config = dict(
    num_hidden_layers=15,
    hidden_size=128,
    num_attention_heads=2,
    num_key_value_heads=1,
    head_dim=64,
    intermediate_size=512,
    vocab_size=2154,
    hidden_act='gelu',
    norm='layernorm',
    norm_place='pre',
    norm_eps=1e-05,
    positions='rope',
    rope_theta=10000.0,
    rope_fraction=1.0,
    qk_norm=False,
    attn_scale=0.125,
    bias='none',
    tie_word_embeddings=True,
    parallel_block=False,
    extras=['capped logits'],
    init='normal',
    init_std_qkv=0.0442,
    init_std_o=0.0,
    init_std_up=0.0442,
    init_std_down=0.0,
    optimizer='muon_variant',
    learning_rate=0.00602,
    lr_mult_o=3.0,
    lr_mult_up=0.68,
    lr_mult_down=2.0,
    beta1=0.93,
    lr_head=0.0115,
    max_grad_norm=0.5,
    warmup_steps=200,
    schedule='cos',
    final_lr_fraction=0.1,
    batch_tokens=16384,
    max_seq_len=256,
    doc_mask=True,
    train_tokens=102200000,
    max_steps=6238,
    dataset='wikipedia_en',
)
Each number is 128 + 32 x the weight over the matrix's rms, rounded and kept within 0 to 255. Layers, rows and columns count from 0.

# layer 5 MLP up, 512x128, rms 0.102, rows 96-122, columns 0-127
[[ 96  69 155 164 139 147  51 180 119 121 155  49 164 150 108 185 142 110 126 107  81 131  98 137 132 115  96 107  90 176 204 119 113 111 155  96 130 135 118 105 116  78 113  95 171 160 165 126 121 179 135 106 124 131 164 140 117  84  94 215 125  69 106  96 105 145 172  67 144 203 130 151 151 143 135 135 141 110 126 123 170 202 132 121 106 126  86 125  67 195 151  73  84 168 107 135 175 117 135 152 171 127 214 115 169 102 117 158 152  79 144  56 118 132 136  92  88 108 112  93  89 163  80 115  90  92  96 107]
 [175 112  99 135 159 175 101 111 140  90 136 120 136 122 134  93  99 118 205 119 128 118 104 109 122 120  91 164 125 100 100 148  91  89 150 113 174 144 103 138 142  78 128 142 137 142 178 124 129 138 109  81  66 177 124  93 165 176 100 194  99 170 101 109 150 165  65 101 139 175 105 137  84  45 137 126 170  98  93 155 138 133  83  81 179 119 168 154 102 154 119  98 113 110  99 172 111 131 160 129 132  86 177 132 132 162  82 163 132 129  96 111 153 166  79 176 182 184 128 162 155 123 110  66  95 102 125  98]
 [108 114 111 132  85 146 135 107  83  92 117 190 127 114 179 118 168 147 141 152 156 123 126 146  94 157 125 135 106 158 168 109 134 177 110 125 123  92 129 126 128 144  75 112  45 169 128 120 127 142  86 122  94 131 163  81  65 136 149 195 148 172 101 145 130 132  72 175 127 167  97 105 181 178  49 128 181 123 182 120 185 105 143 133 136 106 114 153 136 110 110 122 110 126 150 153 139  95  75  81 112 121 112 130 158  76 107  62 139 119  94 105  86 159 133 125 126 124  93 115 121 120 175 115 153 150 134 135]
 [110 131 101 200  57  58 136 106  86 139 132  82 117 141 145  77 127 159 106 194 167 110 206 126  81 127  99 164 108 116 171 207 120 130 134  89 115 106 158 164 146 157 144 199 157 118 138 168 121 167 133 120 132 129  66 148 122 142 169 186 109 164  74  90  16 130 126 143 129  86 164 144 126 134 110  99 131  93 137 178  67 135 118  91 120 128  99  95 194 153 155  76 144 123  57 139 153 197  91 135 127  95 129  97 146  62 129 154 135  80 115 158  95  98 105  65 203  86  96 140 126 146 108  60 113 199 160 192]
 [ 92 103  85 126  31 120 107 112 141  81 151 160 112 106 130 164 139 106 108  97 162  24 178 183 160  73  92 144 113 164 112 116 113  41 127  76 154 140 155 130 135 130 132  91  96 111 147  97 135 140  65 172 148  86 139 138 133 110 122 141 169 129 120 162 107 107 116  91 103 168 131 123 162 156 150 157 135 153 105 199 108 147 134 170 118 105 127 143 138 108  51  99 181 134 116 133 140 152 108 126 139 128 129 129 108 126 224  97 132 149 103 137 119  92 131 147 123 186 143  77 173 195 124 136  92  96 159 128]
 [ 95 157  96 156  77 112 140 163 113 112  74 141 164 131  93 116 150 123 123 123 180 110 152 191 142 117 122 118 133 129 125 146  75  60 136  90 157 123 105 168  96 112 126 171 120  90 149 130 133 102 105 144 164 113  94 170 107 126 109 113 144 108 132  82 142 137 187 118 108 135  80 152 164 157 104  96 106  80 114 109  76 107 116 157 122 130 144 185 149 145 191 122 136 123 166  59 100 132 162 176 193  74 123 176 104 123 131 106 111 151 158 109 141  96 203 122  64 127 108 128  95 158  67 109 161 120 157 150]
 [133 113 102 155 160 199 107  99 142  70 169 136 185 127 153  64 152 117 117 128 103  97 192 133 113 121 122 122 114 212 126 125 132 125 162 139  90 147 146 174 161 131  97 103 139 155  80  86 110 151  60 133 138 121 126 147 170  97 104  75 108 160 132 120 119 120 115 110 114  55 163 178 166 120 103 153 144 122 207 140 132  68 122 141 136 126 141 144  80 122 121 123  73 206  91 142 193 192 117 123 132  74 115 162 123 162 140 142  86 164 122 188 110 106  84 126 174 120  95 150 107 137  96 152 170 129 141 169]
 [116 132 152  79 158 121  78 218  84 103 163  99 104  98 144 123  75 136 179  83 142 152 128 173 107 112  91 183 112 161  71 122 113  91 179  95 132 191 184 110  74 122 166 107 141 124 115 135 132 151 125  68 124  47 163 154 135 106 142 142  92 147 160 137 132 152 160 142 103 147 194 137 102 149 127  90 127 118  54 115  86  96 136 102 169 110 124  87 118  96 135 101  68 181 136 174 167 149 216 171 136 159 142 137 123 120 123 100 101  47 121 139 136 188 158 110  57 117  62 153 148  94 118 139 112 132 139 144]
 [116  37 110 127 135 160 120 144  65 183 129 156  64 136 126 130 153 111 148 105 157 120 138 110 101 114  91 160 132 167 144 139  70 111 142 146  95 126 146 175 153 122 164 115 141 132 113 175  83 113 109 105 129 101 171  78 141  40  91 140  71 170  68 142 109  99 150 225 147 181 159 108 134 165  81 119  96 108 194 189 101 131 142 119 133 111 125 150 137 152 142 155 115  60 139 107 168 146 142 173 137 117 145 155 158 147 109 155 129 116 131 183  36 183  89 101 127 157 134 119 109 170 166 135 165 145  96 119]
 [171  87 170 151  83 157  79  77 106  95 130 151  96 114 101  83 149 110  70 123 112  80 142  88 121 137 159 122 141 174 106  99 130 113 130 163 155 112 152  81  44 152 121 166 167  93 158 121 146 112 173 178 107 136 115 126 100 112 156 130 164 120 121 165 146 123 203 173 152 115  67 171  71 129 112 122 151 132 152 121 166 136  99 115 121 144 131 155 134  91 187  92 142  87 118 157 118 136 127 168  95 117 133 116 113 158 134 117 136 103  93 136 171 106 104 158  99 206 179  89  93 165 140 120 126  87 141 108]
 [132 140 135  54 100 112 154  94 156 101 182 150 115  85  86 128 101 142 126 110  94 151  92 112 113 167 119 150 142 133 104 104 140 136 214 104 122 111 147 133  78 152  60 148  78 170  97 142 110  67 108 126  62 177 122 136 136 109 161 136 143 101  70 116 172 163 125 119 171 197  97 180 181 147  98 152 154 168 113 129 146 131 150 111 134 155 134 129 131 201 131 155  98 154 124 143 194 159 165 119 135 157 139 129 123 137 106 131 126 110  57  57 123 149 172 134 152 157 117 118  99 148 151 147 113  68 103 113]
 [145 146 129 101 140 116 168 121 116 138 115 118  77 106 125 137 142 186 135  97 108 137 115 152 132 128 140 144 109 131 122 155 114 164 138  97 132 127 164 115 168 136 110 150 209 100  89 142  99  99 191 118 136 154 149 128 146 163  94 120 112 139 105 132 106 192 172  85 129 104  92 114 176 122 171 114 176 140 132  83 120 113 142 147 122  96 189 114  89 129 165 107 135 179 136 160 114 166 119 115 155 104 119 100 107 113  67 124 158 118 135  41 160 137 130 115 107 132 124 102 134 114 130 117  94 193 155 176]
 [ 83 100 168 159 117 166 139 136 112 168 104 157 160 134 103  96 136 115 116  81 184 133 154 177 103 168 100 163  97  90 134 105 121 112 156 100  88 157 179 131  84  94 111 145 106 155  91 122  77 112  89 162 103  91  75  90 136 132  87 128  92 131 165 177 139 106 125 100 110 154 131 187 182 106 102 145 143 140 172 127 122 133 115 185  69 135 162 139 173 135 103 184  97  81 139 137 134 109 127 127 148 173 150 104 139 152 120 128 114 142 148 129 180  49 129 112 141 137 163 147 117 103 104 117  92 171 150 148]
 [140 168 200 109  86 107  90  80  92 142 155 126  93 176  86 130 130 100  97 104 139 180 111 123 115 123  95 102 143 138 123  96 115 135 153  96 146 168 155 116 113 117 123 178 160 107 167 117  71 136 121 130 149 165  79 106 146  91 126 126 141 140 142 154 111 126 145  93  92 159 126 162  77 122  58 180 124 164 137 105 124 101 142 137 107 114 136  72 140 178 154 136  95 103 161 140 122 150 131 117 158  82 135 120 130 122 171 145 126 114 167 191 130 136 166 104 142 153 118  63  73 169  59 194  87 140 126 128]
 [149 118 135  86 127  87 103 174 123 127 137 123  93 169 160 186 178  77 143 201 158 136 132 108 150 136 113 126 132 157 111 116 114 156 152 126 127  89 103  91 179  82 119 119  98  95 136 126 136 111  91 124 115 148 126  88 120  74 141 102 146 115 130 109 113 162 101  68 115  86 107 131 151 157 135 120  72 195 138 108 168 124 117 152  85 107  88  76 145 135 165 146 180 146 130 112 135 126 147 128 128 159 119 121 110 188  72 118 113 155 110 120 171 173 123 148 172 149  81 118 101  85 121  91 107 162 178 143]
 [114 106 123 179 106 121 142 149 151 134  71  73 130 106 120 127 176 107 185 135 100 160 115  92 164 104  81 142  73 123 157 107 160 114 158 150 163 126  89 119 135  99 118 104 179 119 153 122 137 130 103  67 137 178 222 150 158 151  85 150 157 183 122 138  52 107 116 116 129 128 117 112 105 160 124  83  80 177 174 101  97 114 170 116 155 157 130 104 153 205 115 122  62 137 146  73 146 125 149 141 166 132 113 146 112 173 153 176 192  76 112 150 142  72  92 122 165 125 120 104  95 156  85 101 110 161 145 105]
 [148  85 124  80 131 117 132  86  93 106 125 174 110 141 130  87 201 132 121 108 109  90 146  92 106 108 118 140 157 168 137 122 128 138 172 101 121 134 105  73 143  89 107  81 155 181 121 191  86 168  93 124 118 127 174 118  79 184 110 136 123 136 114 139 166 138 189 107  87 147  79 144  83  77 171 106  58 141 168 194 102 200 132 122 111 165 121 182 144 179 114 158 143 100 118 159 158 126 152 159  97  44 144  99 213 120 156 117 112 121 155 133 114 129 144  92 122 147  69  86 146  76 122 105 128 151 154 163]
 [120 142 128  80 127 142  72 110 136  81 177 157 148 149 138  88 153  62 163  76 198 110  69 179 170 175 112 146 138  95 116 111 146  91 110 127 197 126 157  63 136 102 138 140 124 185 169 152 112 120 145 166 172 103 151 142  88 163 106 122 202 180 106 142 155 118  79 188 154 116  76  76 111 167 105 111 173 185 135  96 108  95 136 165 137 108 116 132 111 110 196  78 218 133  89 155 101 111 144 149 170 120 141 135 132 167 179 156 115 124  89 148 141  86 104 112  75 129 143 129 109 126  87  88  41 108  97 153]
 [134 132 171 147 126 103 142  91 124  88 134 141 138 142 165 131  73 130 164 172 198 123  84 134 149 133 139 149  75 177 153 144 120 107 106 149 111 139 123 155 146  89 108 150 114 101 111 109 103 129 174 111 102 165  77 143 151 111 107  85 134 152  89 138 107 105 165 168 158 137 140 154 139 165  95  87 130  98 118 135  67 161 108 142 150  79  80 115 124 144 116 153 116  89 143 171 101 131 157  92 140 109 118 101  96 133 116 107 161 121 144 126 109 120 123 117 114 156 116  87 168  94  50 101 141 162 110 109]
 [ 95 147  85  99 124  76 113 129 102  71 119 127 104 144 106 141 166 135  96  78 141 122 216 208 171  74 122 149 136 125 136 114 129 121 119 133 139 195 177 141 148 177 127 137  72  88  93 111 141 151 165 153 201 128 157 148 112 168 104 138 116 100  74 170 152 144 133 132  84 127 121  36 112 111 171 110  88 102  97  79 130 141  94 152 175  73 107 127 159 178 131 200 124  98 135  77 179 139 139 157 175 123 129 121 132 147 128 101 102 119 106 131  89  53 134 192 124 122 162  96 229 138  95  50 174 119  98 138]
 [111 128 123 101 101 130 134  77 137  14 123 109  70  64 163  85 127 167 145 153 116 115 115 153 130  86 127 156 122 139 137 100 125 113 147 121 148 147 117 163 111  73 177  83 166 125 184 108 206 174  35 119 151 109 124 109 112 140 143 162 155 109 142 168 118 138 122 137 121 130 148 134  91 106 121 138  99  69 153 119  90 134 107 187 126 135 102 104 167 118 163  97 136 161 169 144 125  95 101 121 119 147  99 118 166 172 114  53 150 105 135 140 131 126 178  76 161 136 114 159 155 131  98 142  97 162  85 137]
 [121 109 148 152 107 168 140  87 155  96 140 110 138 102 131 154 121 161 113 144 122 161 161 130 118  47 131 104 120 108  98 141 119 107 120 137 182 130 169 135 113 113 157 143 125 152 141 187 131 192 140 171 136 159  79 151 108 188 151 150 137 145 166 153  17 172  87 138 127 151 132  82 117 106 153 132 145 132 173  84 146 157 122 123 126 111 152  71 111 150 131 123 185 103  67  60 165 111 147 149 156 165 118 119 122 159 113 117 101 131 123 102 140 137 152 143  72 141 146  43 139 141 115  75  75 129  93 151]
 [136 110  72 117  31  85  99 141  74 129 164 123 102  92 113 138 102 141 116 158 115 127 180 173 135 146 111  93 117 126 153 166  96 103 131 119 159  94  91 130 146 157 102 164 151 163 102 107 126  91 127 125 103 147 133 120 102  83 114 116 128 179  86 179 118 142 124 141 139 173 157 179 192 131 160 200  92 162 128 132 181 128 127  96 136 147 136 107 102 131 146 126 140  86 201 162 104 127 146  94 133 128  90 104 163  89 113 136 147 134  94 133 109 172 169 143  38 119  85  98 103 158 133 153 149 124 182 157]
 [134 128 181  82 130 107 127 142 166  93 106  82 153 139 109 132 108 125 156 113  69 148 114 122  73 162 145 100 101 142 145 101 136 176 127  73 130 118  70 144 158 160 113 120  93 163 199 175 174 149 141 186 121 132 138 101 181  87 142 117 111  96 175 106 162 123 113 106 131 150 112 147 167 142 146 163 109  51 123 110 175 142 132 142 170 177 108 141 139 145 156  98 125 126 122 132  69 137  73 128 203  99 150 110 114 106 167 166 139  91 165 115 108 113 103 170  74 139 172 101 125  96  71 129 159 127 118 101]
 [108 150  80 160 182  24  53 121 114 138 177 193 131  93  77  84  98 153 144 121  92 131 100 118  94 148 142 125 137 128 189 148 154 150 141  93 113 146 132 120  68 118 104  97 177 147 128  94 171 181 161 166 127 122 150 132 155  83 161  86 102 103 109  70  83 144 162 120  86 109 139 216 113 121 130 140 140 113 116 119  89 133 143 132 160 107  84  99  70 154 118 126 103 128 149 144  87 131  83 102 166 147 138  67 126 118 105  88 190  92  99 160 172 143 148 115 118 157 144 144 149  82 173 153 128  65 125 112]
 [128 111 142 129 145  90 123 134  75 190 125 165 131 114 149  90 123 154 119 144  95 187 104 123 128 137  94 168 141 175 173 149 136  75 167 154 119 119 150 175  89 118 161 111 130 114 161 101  86 116 140 117 159  64 145 144 164  75 159 163 125 134 167 100 146 174 101 120  72 134 110 175 133 136 132 101 134  81 178  70 173 110  89 154  98 145 206 175 140  91 156 102 191 131 178 134 148 137  70 116 150 157 129 113 105 144 138  78 117 137  99  75 146 128  56 125 103 123  92 185 194  68 113 114 144 130 104 134]
 [149 136  87  87 135 118 177 117 123 129  91 110 119  99 165 115 113  73 132 143  98 206 186 172 141 155 114 133 131 100 207  61 161 136 172 111  93 122 156 106 113 157 162 164 120 143 164 147 112 162 160 130 126 137  92 169 171 112 100 172 167  58  88 198  80 106 167 102 154 108  59 139 131 174 139 113 153 164 113 105 119 160 141 130 128  91 177  84 129  60 148  95 148 123  79 160 140 166  99 106 133 116 133  72 110 131 167 108 151 139  91 125 122  98 111 109 132 145 117 119 102  85 147 159 142 133 135 185]]
# layer 5 MLP down (transposed), 512x128, rms 0.13, rows 96-122, columns 0-127
[[123 134  93 113 196 104 173 118 121 127 116 175  64 191 129  96 122 138 131 149 106 118 114 187 180 164 104 111 180  80 153 125 119 101 183 150 115 118 148  87 128 111  59 135 138  73  80  99 107  70  50 110 194 176  96 118  92 119 138  99 119 131 107 185 165 132 174 174 139  84 100 124 150 137 102  86 140 177 133 168 166 162 209  74  76 176 161  96 172 123  95 122 129 152 142 131  98 111  90 109 167 180  90 129 140 136 116 162 189 158 139 154  86 106 121 118  87 138 128 111 113 130 109  89 185 137  80  99]
 [110 153 116  79 170 128 103 142 217  82 119 158 164 133 108  51 131  84 135 150  63 122 137  93 160  97  90 173 126 104 180  99 193 183  81 141 146 138  98  71  95 145 101 117 177 135 121 118 100 136  89 109 144 128 139 123 103 158  93 187 127 123 103  81 146 144 135 154 191 126  94 102  44 108 111 101 105  88 172 190 114 124 114  93 121 162 199 100 151 123 117 172 108 168 148 153 138 106 110 108 132 100 112 171 172 138 147 120  86 131 151 142 132 135 167 200 160 115 135  85 135 121 158 122 100 146 162 144]
 [170 154 110  98 148 172 110 140 136  93 165 113 128 112 140 149  81  98 109 151 122 151 113 110 133 153  98 128 140 157 116 139 116 112 150 124  95 115 170 181  96 147 136 129 127 113 150  95 128 135 111  73  82 147 107 140 175 144 142 177 102 158 112 141  88 182  63 120 105  87  32  96 182 158 105 182 139 167  65 151 106 149 120 131 113 181 105  95 115 201  71 119  92 101 169 194 136 147 102 140  82 166 137 158  77  86 120 140  92 138 146 134  80 161 122  98  75 103  91 143 148 175 127 172 198 123 127 158]
 [ 82 146 138 151 122  79 148 128  30 150 172 193  89  70 158 117 186  42 144  67 168 154  54 108 180  81  96 111 145  87 158 115 191  94 111 103 145 109  72 133 171 109 122 115 106 125 117 131   4 182  77 148 162 191 141 147 150 120  68 154 139 171 166 125  79  50 158 137 136 105 169 161 122 147 158 166  71 116 160 191 132 182 150 138  85 143 183  89 137 168 159  88 188  78 150 149  98 179 150 166 152  97 115  25 186  93  85 102 144 114 141 106 135 162 105 111 132 111  50 159 158 142 113 138 110 170 129 135]
 [164 162  87 204 131 114  65 160 153 133  95  75 135  98 139  96 185 101 167 196 148 159 155  83 100 124 144 152 178  76 151 115  72 198 101 130 128  88 136 117 116 142 108 141 156 123 125 151 129 158  93 124 115 151 126 190 133 101 107 158 128 209 118  88 126 117 111 156 134 130 105 191 139  98 128 106 125 184 129 127 178  77 144  87 123 139 166 122 145 120 117 149 170  84 153 151 120  93 148  61  97 133  85 100 132  60 135  71  98 184 136 142 180 106 127  95 103 118 103  68 184 127 124 139 140 128 134 105]
 [114 134 105 101 144  97 152 108 111 145 149 110 177  88  98 124  88 127 123  60 167 115 164 147 129 178 119 116 216 105 123  99 135 117 125 176  99 109  54 138 152 145 149 160  95 160  94 116  90 129 110 154 115 134 199 105 162 152  29 137 127 172  62 165 172 126 147 137 176 177 112  90 175 112  69 144 144 187 124 107 196  97 188  76  98  97 133 149 125 132  86 144 109 115 141 179 145 125 154  80  86 149 114 116 153 139  86 120 123 154 107  90 137 136  99 117 152 196  95 131 100 115 105 183 141  97 144 150]
 [119 150 148 119 142  67 143 135  75  89  97 165 147 106 150  41 135 117 168 167 154 105  49 188  35 108 159 153 129 107 182 163 143 138 139 159 132 140  88 204 148 116 153 185 169 132  86 164 120 130 178 105  72  71 121  36 149 137 140 132 121 103 118 123 139 177 115 118 103  79 142  84 147  77 102 130 170 169 134 100 101 114 168 160 146 104 140 142 155 141 123 153 119 108 128  98 122  82 110 124 191 150 110 155 136 142  96 156 165 193 177 187 140  58 164 128 105 122  82 108  88 150 106 155 109 148  88 130]
 [ 81  72 166 115 127 105 104  87  81  67 110  97 148  84 147 136 147  91 134  68 120 132 151 115 152 158 168 182 182 178 138 107 108 147  99 156 142 227 165 107 114  74  88  92 144  70 128 134 131 137 136 146  94 131 152 131 125 143 136 141 120 128 167 162  64 144 159 119 202 100 147  67 160 123 167 132  73 130 110 141 115 152 197 156 133 152 155  90 152 111 172 142 173 111 157 105 111 134 115 103 122 120 163 140 125 143 113 127 135  73 112 104 129  99 128 112 170  87 163 141 114  96 156 152 100  85 154 138]
 [172 134 135 108 160 174 116 147 138 112 165 107 155 138 106 132 156 129  93 117 128  90 131 118  97 123 154 158 102 154 142 101  98 161 187 105 154  90 145  77 129 125 134 155 129 127 121 127 159 128 167 152 148 152  77 104 150  96 126  99 130 167 171 131 142 126  95 141 119  77  70 131 101 131 154 121  97 121 129 104 166  84  94 170 121 190 103  95 100 120 191 138 134 102  88 118 150  97 107  54 149 106 107 117 125 141  91 107 147 162 125  95 173 154 210 162 111 110 162 101 119  91 138 148  95 104 136 139]
 [104 115 187 152 140 156 144 135 113 141 154 108  60  84  82 128 179 190 104 120 175  85  99 138  89  79 121  84 158 144 151 145 165 202  95 169 112  87 101 140 113 197 114 102 158  99 105  73 174 188  69 134 148 159 145 128 115 134 103  83 114 139 122  74 145  68  89  93 161 147 105 168 114 192  71 119 172 136 143 163 128 165 161  68 143 121  86 125 134 134  94 147 133 102 166 151 131 156  68 151 114 137 137 148 108 113 124  79 130 151 115 116 146 175  83  97 127 198 156 131 120 178 150 112 165  90  80 110]
 [ 92 135  89 153 192 163 158  90 163 128 122 113 157 148 120 144 129  53  97  84 159 140 144 151 136 109 174  67 130 110 142 126 133 147 101 106 130  67 146  80 191 132 134 110 135  83 139 124 158 196 144 151  99  99 161 123 177 140 109 133 117 162 125 209 153 113 126 150 156 107 148  53 128 109 110 107 101 178 179 113 124 133 210 115 146  88 118  83 105 111  98 198  58 183 112  54 158 142 104  83 118 110 151 152  90  55 162 110 147  78 138 111 145 117 156 202 160 117  80 121 110 131 115 104 123  71 140 152]
 [ 83 138 107 184 150 122 168 106 170 122 122 129 188 188 125 167 146  89  85  72 122 105 156 159 112 112 152 154 101 113 108 135 133 122 142 179 125 119 133 132 116 156 184 114  67 193 160  87 145 160 136 149 120  90 140 122  94 121 163 163  67 126 175  78 163 140  86 118 124  85 169  92  99 125 115 174 102  94 132 116 159 112 137 138 115 157 116 180 128 114 107 117 134 118 127  96 109  80 167 148 108 129 132 146 112 155 109 142 109 139  84 131 118 164 132 120 124 139 167 129 130 136  69 173 147  88 133  80]
 [115 140 127 111 115 103 146 106 165 122 125 111  94 151 164 140 121  99  95 156 123 143 140  96  72 144 117 147 157 179 160 166 135 126 146  86 125  85 125 128 165 155 135 100 114 165 151 109 144  99 161  54 160 135  84 114 136 132 122 137 181 151 146 195 124 153 145 182  73 124 121  96  92 150 168 122 181 138 153 146 114  98  60 145 108 169  72 108 156  97 185  75  95 150  96  92 112 229 102 107  79 150 113 152 149  76 156 100 126 112 151 111 123 126 141 122 132 106  80 103 117 161 154  96 141 154 136 164]
 [ 98 153 102 127 133  86 129 187 150 141 118 115 117  71 145 119 111 179 113  84  90 103 110 183 107 184 104 134 119 133 102 115  98 164 162 115 145 177 198 116 114 128 185  79 178 156  92 102 145 129 144 137 124 118 138 165 186 137 158 112 110 140  96  88 127 137  77 123 108 114 123 168 125 163 160 112 137  55 148 133 102 115 192  96  87 139 103 159 135  80 157 146 109 185 140 102 118 140 101 110 121 156  92 155 104 117 125 143 151 124 127 136 123 120 129 180 149 119 127 179 116  92  95 111 169  97 132 138]
 [118  81 119  67 126  91 130 109 113 151  70 100 170 141 137 124  81 136 108  67 129 120  96 205 126 146 166 134 118 140 149 144 119 130  61 134 103 216 153 149 111 122 193 113 167 129 100 120 114 153 121 106 118 162  92 204 144 153 134 152 120 140 112 142 136 132 131 165 163 149 107 211 119  85 140 107 121  73 114 151 100  90 138 133 140 116 189 137 106 105  66 136 101 119 101 181 138 152 140 133 107 118 132  85 143 163 150  99 106 152 146 118 133 103 162 126  77  80 119 120  90 136 173 160 133  99 119 182]
 [ 96 101 110 134  86 105 144 129 111 108 158 104 137  67 177 103 120 191 115 116  77  72 141 121 152 110 181 107  49 128 113 118 177 165  96 140 161 173 150 176 170  46  92  94 160 129  93  91 158 118 107  89 117 152 176  67 145 157 127 169 120 111 191 129 149  53 111 119 107  63 103  59  90 182  91 139 135  93 207 159 109 198 130 144 123 133 109 109 159 151 158 145 186 190 134 152 121 123  96 140 143 129 145 153 101  77 147 158 160 145 141 173 101 166 118 128 107 183 135 126 130 132 144 149 105 124 107  67]
 [136 155 143 129  83 101 107  99 101 136  88 168 150  71 131 149  95 109 161 106 142  80 110 110 168 123 128 189 137 110 118  81 120  66 155 116 117 131 180  52 169 175  88 119 131 153 125 201 103 122  47 106  98 111 211 157 234 154  98 108 160  32 142 180 101 142  81 131 183 137 163 134 131 144  87  88 108 114 126 150  98  95 121 120 100 117 164 153 111 114 183 172 158 137 117 115  89 192 109 153  95 125 141  93 156 140 136 101 174 129 192 138 156 134 130 117 184  93 149  53 112 132 151 146 132 185 134 122]
 [145 139 212  50 112  93 198 127 153 188 143 177 125 169 109 113 134 196 120 136 128 115 125 128 107 162 120 115  87 127 146 109  96 146 118 116 128 168 179 133 158  88 116 128  94 133  99 168 148  93 135  82 207 135  73 124 168  84 144 106 145 131  62  54 124 107 187  60  87  92 118 204 109 170 160 122  83 126 165 131 149 158 135  94 120  96 187 175 143  93 120 137 105  75 143  99 148  91 115  77 118 125 154 112 130 123  90 119 108 150 136 160 124 113  61  81 128 148 123 129 200 175 148 160 179  65 131 118]
 [120 103 145 164 112  88 104  95 114 121 164 143 159 113  90 168  86 122  59 149 101 152  86  95 140 144 117 168 109 111 127 124  73 129 167 132 121 117 144 165 149  96 144 141 135 142  90 103 140 138 132 116 173 105 182 113 122 137 147 116 146 141 163 119 116 125 110 118  97 120 121 157 131 117 152 135 151 102 151 142 166 113  69  89 104 123 173 145 134 114 175  99 200 159 117 132 172  38 129 183 159 133 134 137  93 106 105 111 114  86 136 150 131 124 131 125 138 134  46  96 130 150 156  93 186 101 129 110]
 [102  91 155 191  62 195  96 124 134 136 107 124  89 139 132  98 110  97 140 141 158  56  91  67 101 168 125 144 121 158 115 182 131 140  75 109 138  77  60  65 122 121 121 121 156 157 163 201 102 221 177 108  65 137 193 153  81 125 182 167 166 117 169  82 146 130 134 119 167 151 146 112 162  67 128 177 157 121  75 119 147 118 144 128 119 137 112  98  88 194 142 140 176  33 125 150 145 101  77 150 127 151 136 112 156 172  96 106 106 141 123 174  99  95 148 104 150 143 118 137  84 100 112 176 109  86 110 158]
 [195 116 116 156 159 114 176 121 187 160 111 143 107 142 186 133 120 137  90  74 120 112 112 141 138 121 148 135 136 145 112 164  79 149 124 163 152 134 127  93 118  99 146 181 122  84 170 143 110 132 113 109 166  81 139  84 120  85 119  86 146 130 105 160 158 115  83  65  90  89 174 103 158 117 124  51 146 121 184 172 184 164  94 159 131  93 115 130 139 120 153 106 200 174  90 110 133 124 163  95 135  85 155 146 150  99 135  70 127 128 123 129 150  52 112 145 131 112 147 132 108 124 179 133 118 155 108 132]
 [118 108 128 131  95  98  81  47 102 125 114 148 130  94 134 133 105 108 114 116 191 135 128 106 151 152 137 139 129 155 144  98 121  93 147 114 124 123 160 106 111 127 125 137 189 131 120 155 134 152 202 131 134 155 192 158  99 140 133 152 199 106 135 140 136 125 114 126 137 131 175  89 129  77 139 102 145 131 100 186 143  84 111 141 146 137 118 158  67 135  98 148 174 129 135  66  84 148 130  85 131 169 136 132 167 185 175 146  88  82 137 131 118 159 120 103 124 114 115 106 131 160 119  95 160 112  70 104]
 [170 141 106 124 133 134 110  93 149 150 159 136 138  75 121  80 148 122 144 146 131 138 140 142 128 122 146 127 113 136 124 100 142 149 105 123 138 120 191 131 109 110 147  65  85 148 119 128  89 128 161 151 111 135  85 115 111 175 181 187 106 125 131  84  74 151 118 102 127 105 121 115 122 102 146 152 131 129 108 154 105 138 126 129 117 154 160  92 107 139 138 139 124  76  90 139  81  86 143 121 148 118 129 153 121 154 181 106  80 121 161 111 130 113 119 166 137 152 154  89 172 142 124  45 137 164 184 128]
 [170 140  84 193 140 100 125 113  85 181 169 127 138 169 107 170 133 192 130 168 164 144 103 124 160 149  74 144 108  76 150 154  84 158 114 194 152 119 127 146 144 100 136 152 126 104 102 136 145  71 105 112 119 157 109 128  99  86 105 141 169 179 159  79  83  88 113 132 103  89 163  66 139 100 156  77 184 208 106 115  87 132 124 108 143 156 169 103 131 157 109 172 167 112  68 134 143 176 139 103 128 162 152  76 124 134  78  95 186 162 111 114 142 118 134 130 104  62 103  96 153 150 134  57 118 144 180  81]
 [143 151 157  51 105 194 151 153 179 127 108  82 136 131 171 167 151 143 126 121 123 113 145 107  31  95  64  52 138 120  89 123 140 108 134  93 119 132 137 111 169 118 104 148  38 100 140 149 112 125 149 146 155 130 149 141 102 113 147 102 149  98 106 151 113  96 119 120  93 150  75 108 116 173  86 170  67 146 155 142 138 154 124 116 112 147 120 117 166 128 170 134 175 125 114 126 112 132 157 155 105  80 104 158 111 158 103 152 145 130 207 104 190 150 135 184 172 144 107 207 127 121 172 117  75 133 137 110]
 [178 127 114  57 126 128 113  66 160 105 179 129  99  97 140 109 184 142 115 109 121 135 172 165 134 150 144 151 130 124 105 155 130 122  97 106 139 128 156 110 161 172 115 152 179  82 124 111 157 114  65  90 121 175 174 107 167 137 130  68 142 123 162 134 103 145  85 129 162  99 175  93 200 127 110 133 192 127 122 144 107  49 146 124 124 116 127  65 109 129 136 157 171 102 110 114  62 131 148 130 128 148  94  79 122  75 157 125 124  84 104 164 123 106 159 128 104 160 154 155 124 174 192 144 136 129 151 103]
 [178 130 142 190 169 134 133 121 148 165 116 118 156 125 139 145 125  98 155 135 119  92 156 104 113 116 120 134 101 157  64 105  93 103 106 125  50 133 168 146 107  95 143  10 134  84  56 168  64 151 105 171 128 108  57 146 117  69 159 190 149 110  94 126 109 161  90 103 147  99 229 116 182 139 194 161 119  97 101 146 160 116 107 164  79 101 111 176 153 132 110  63 133  92 137 141 145  69 115 139 140 150 122 165 159 140 142 124  90 167 119  91 117 153 150 156 140 113 114 128 134 114 159 116 178 115 149 145]]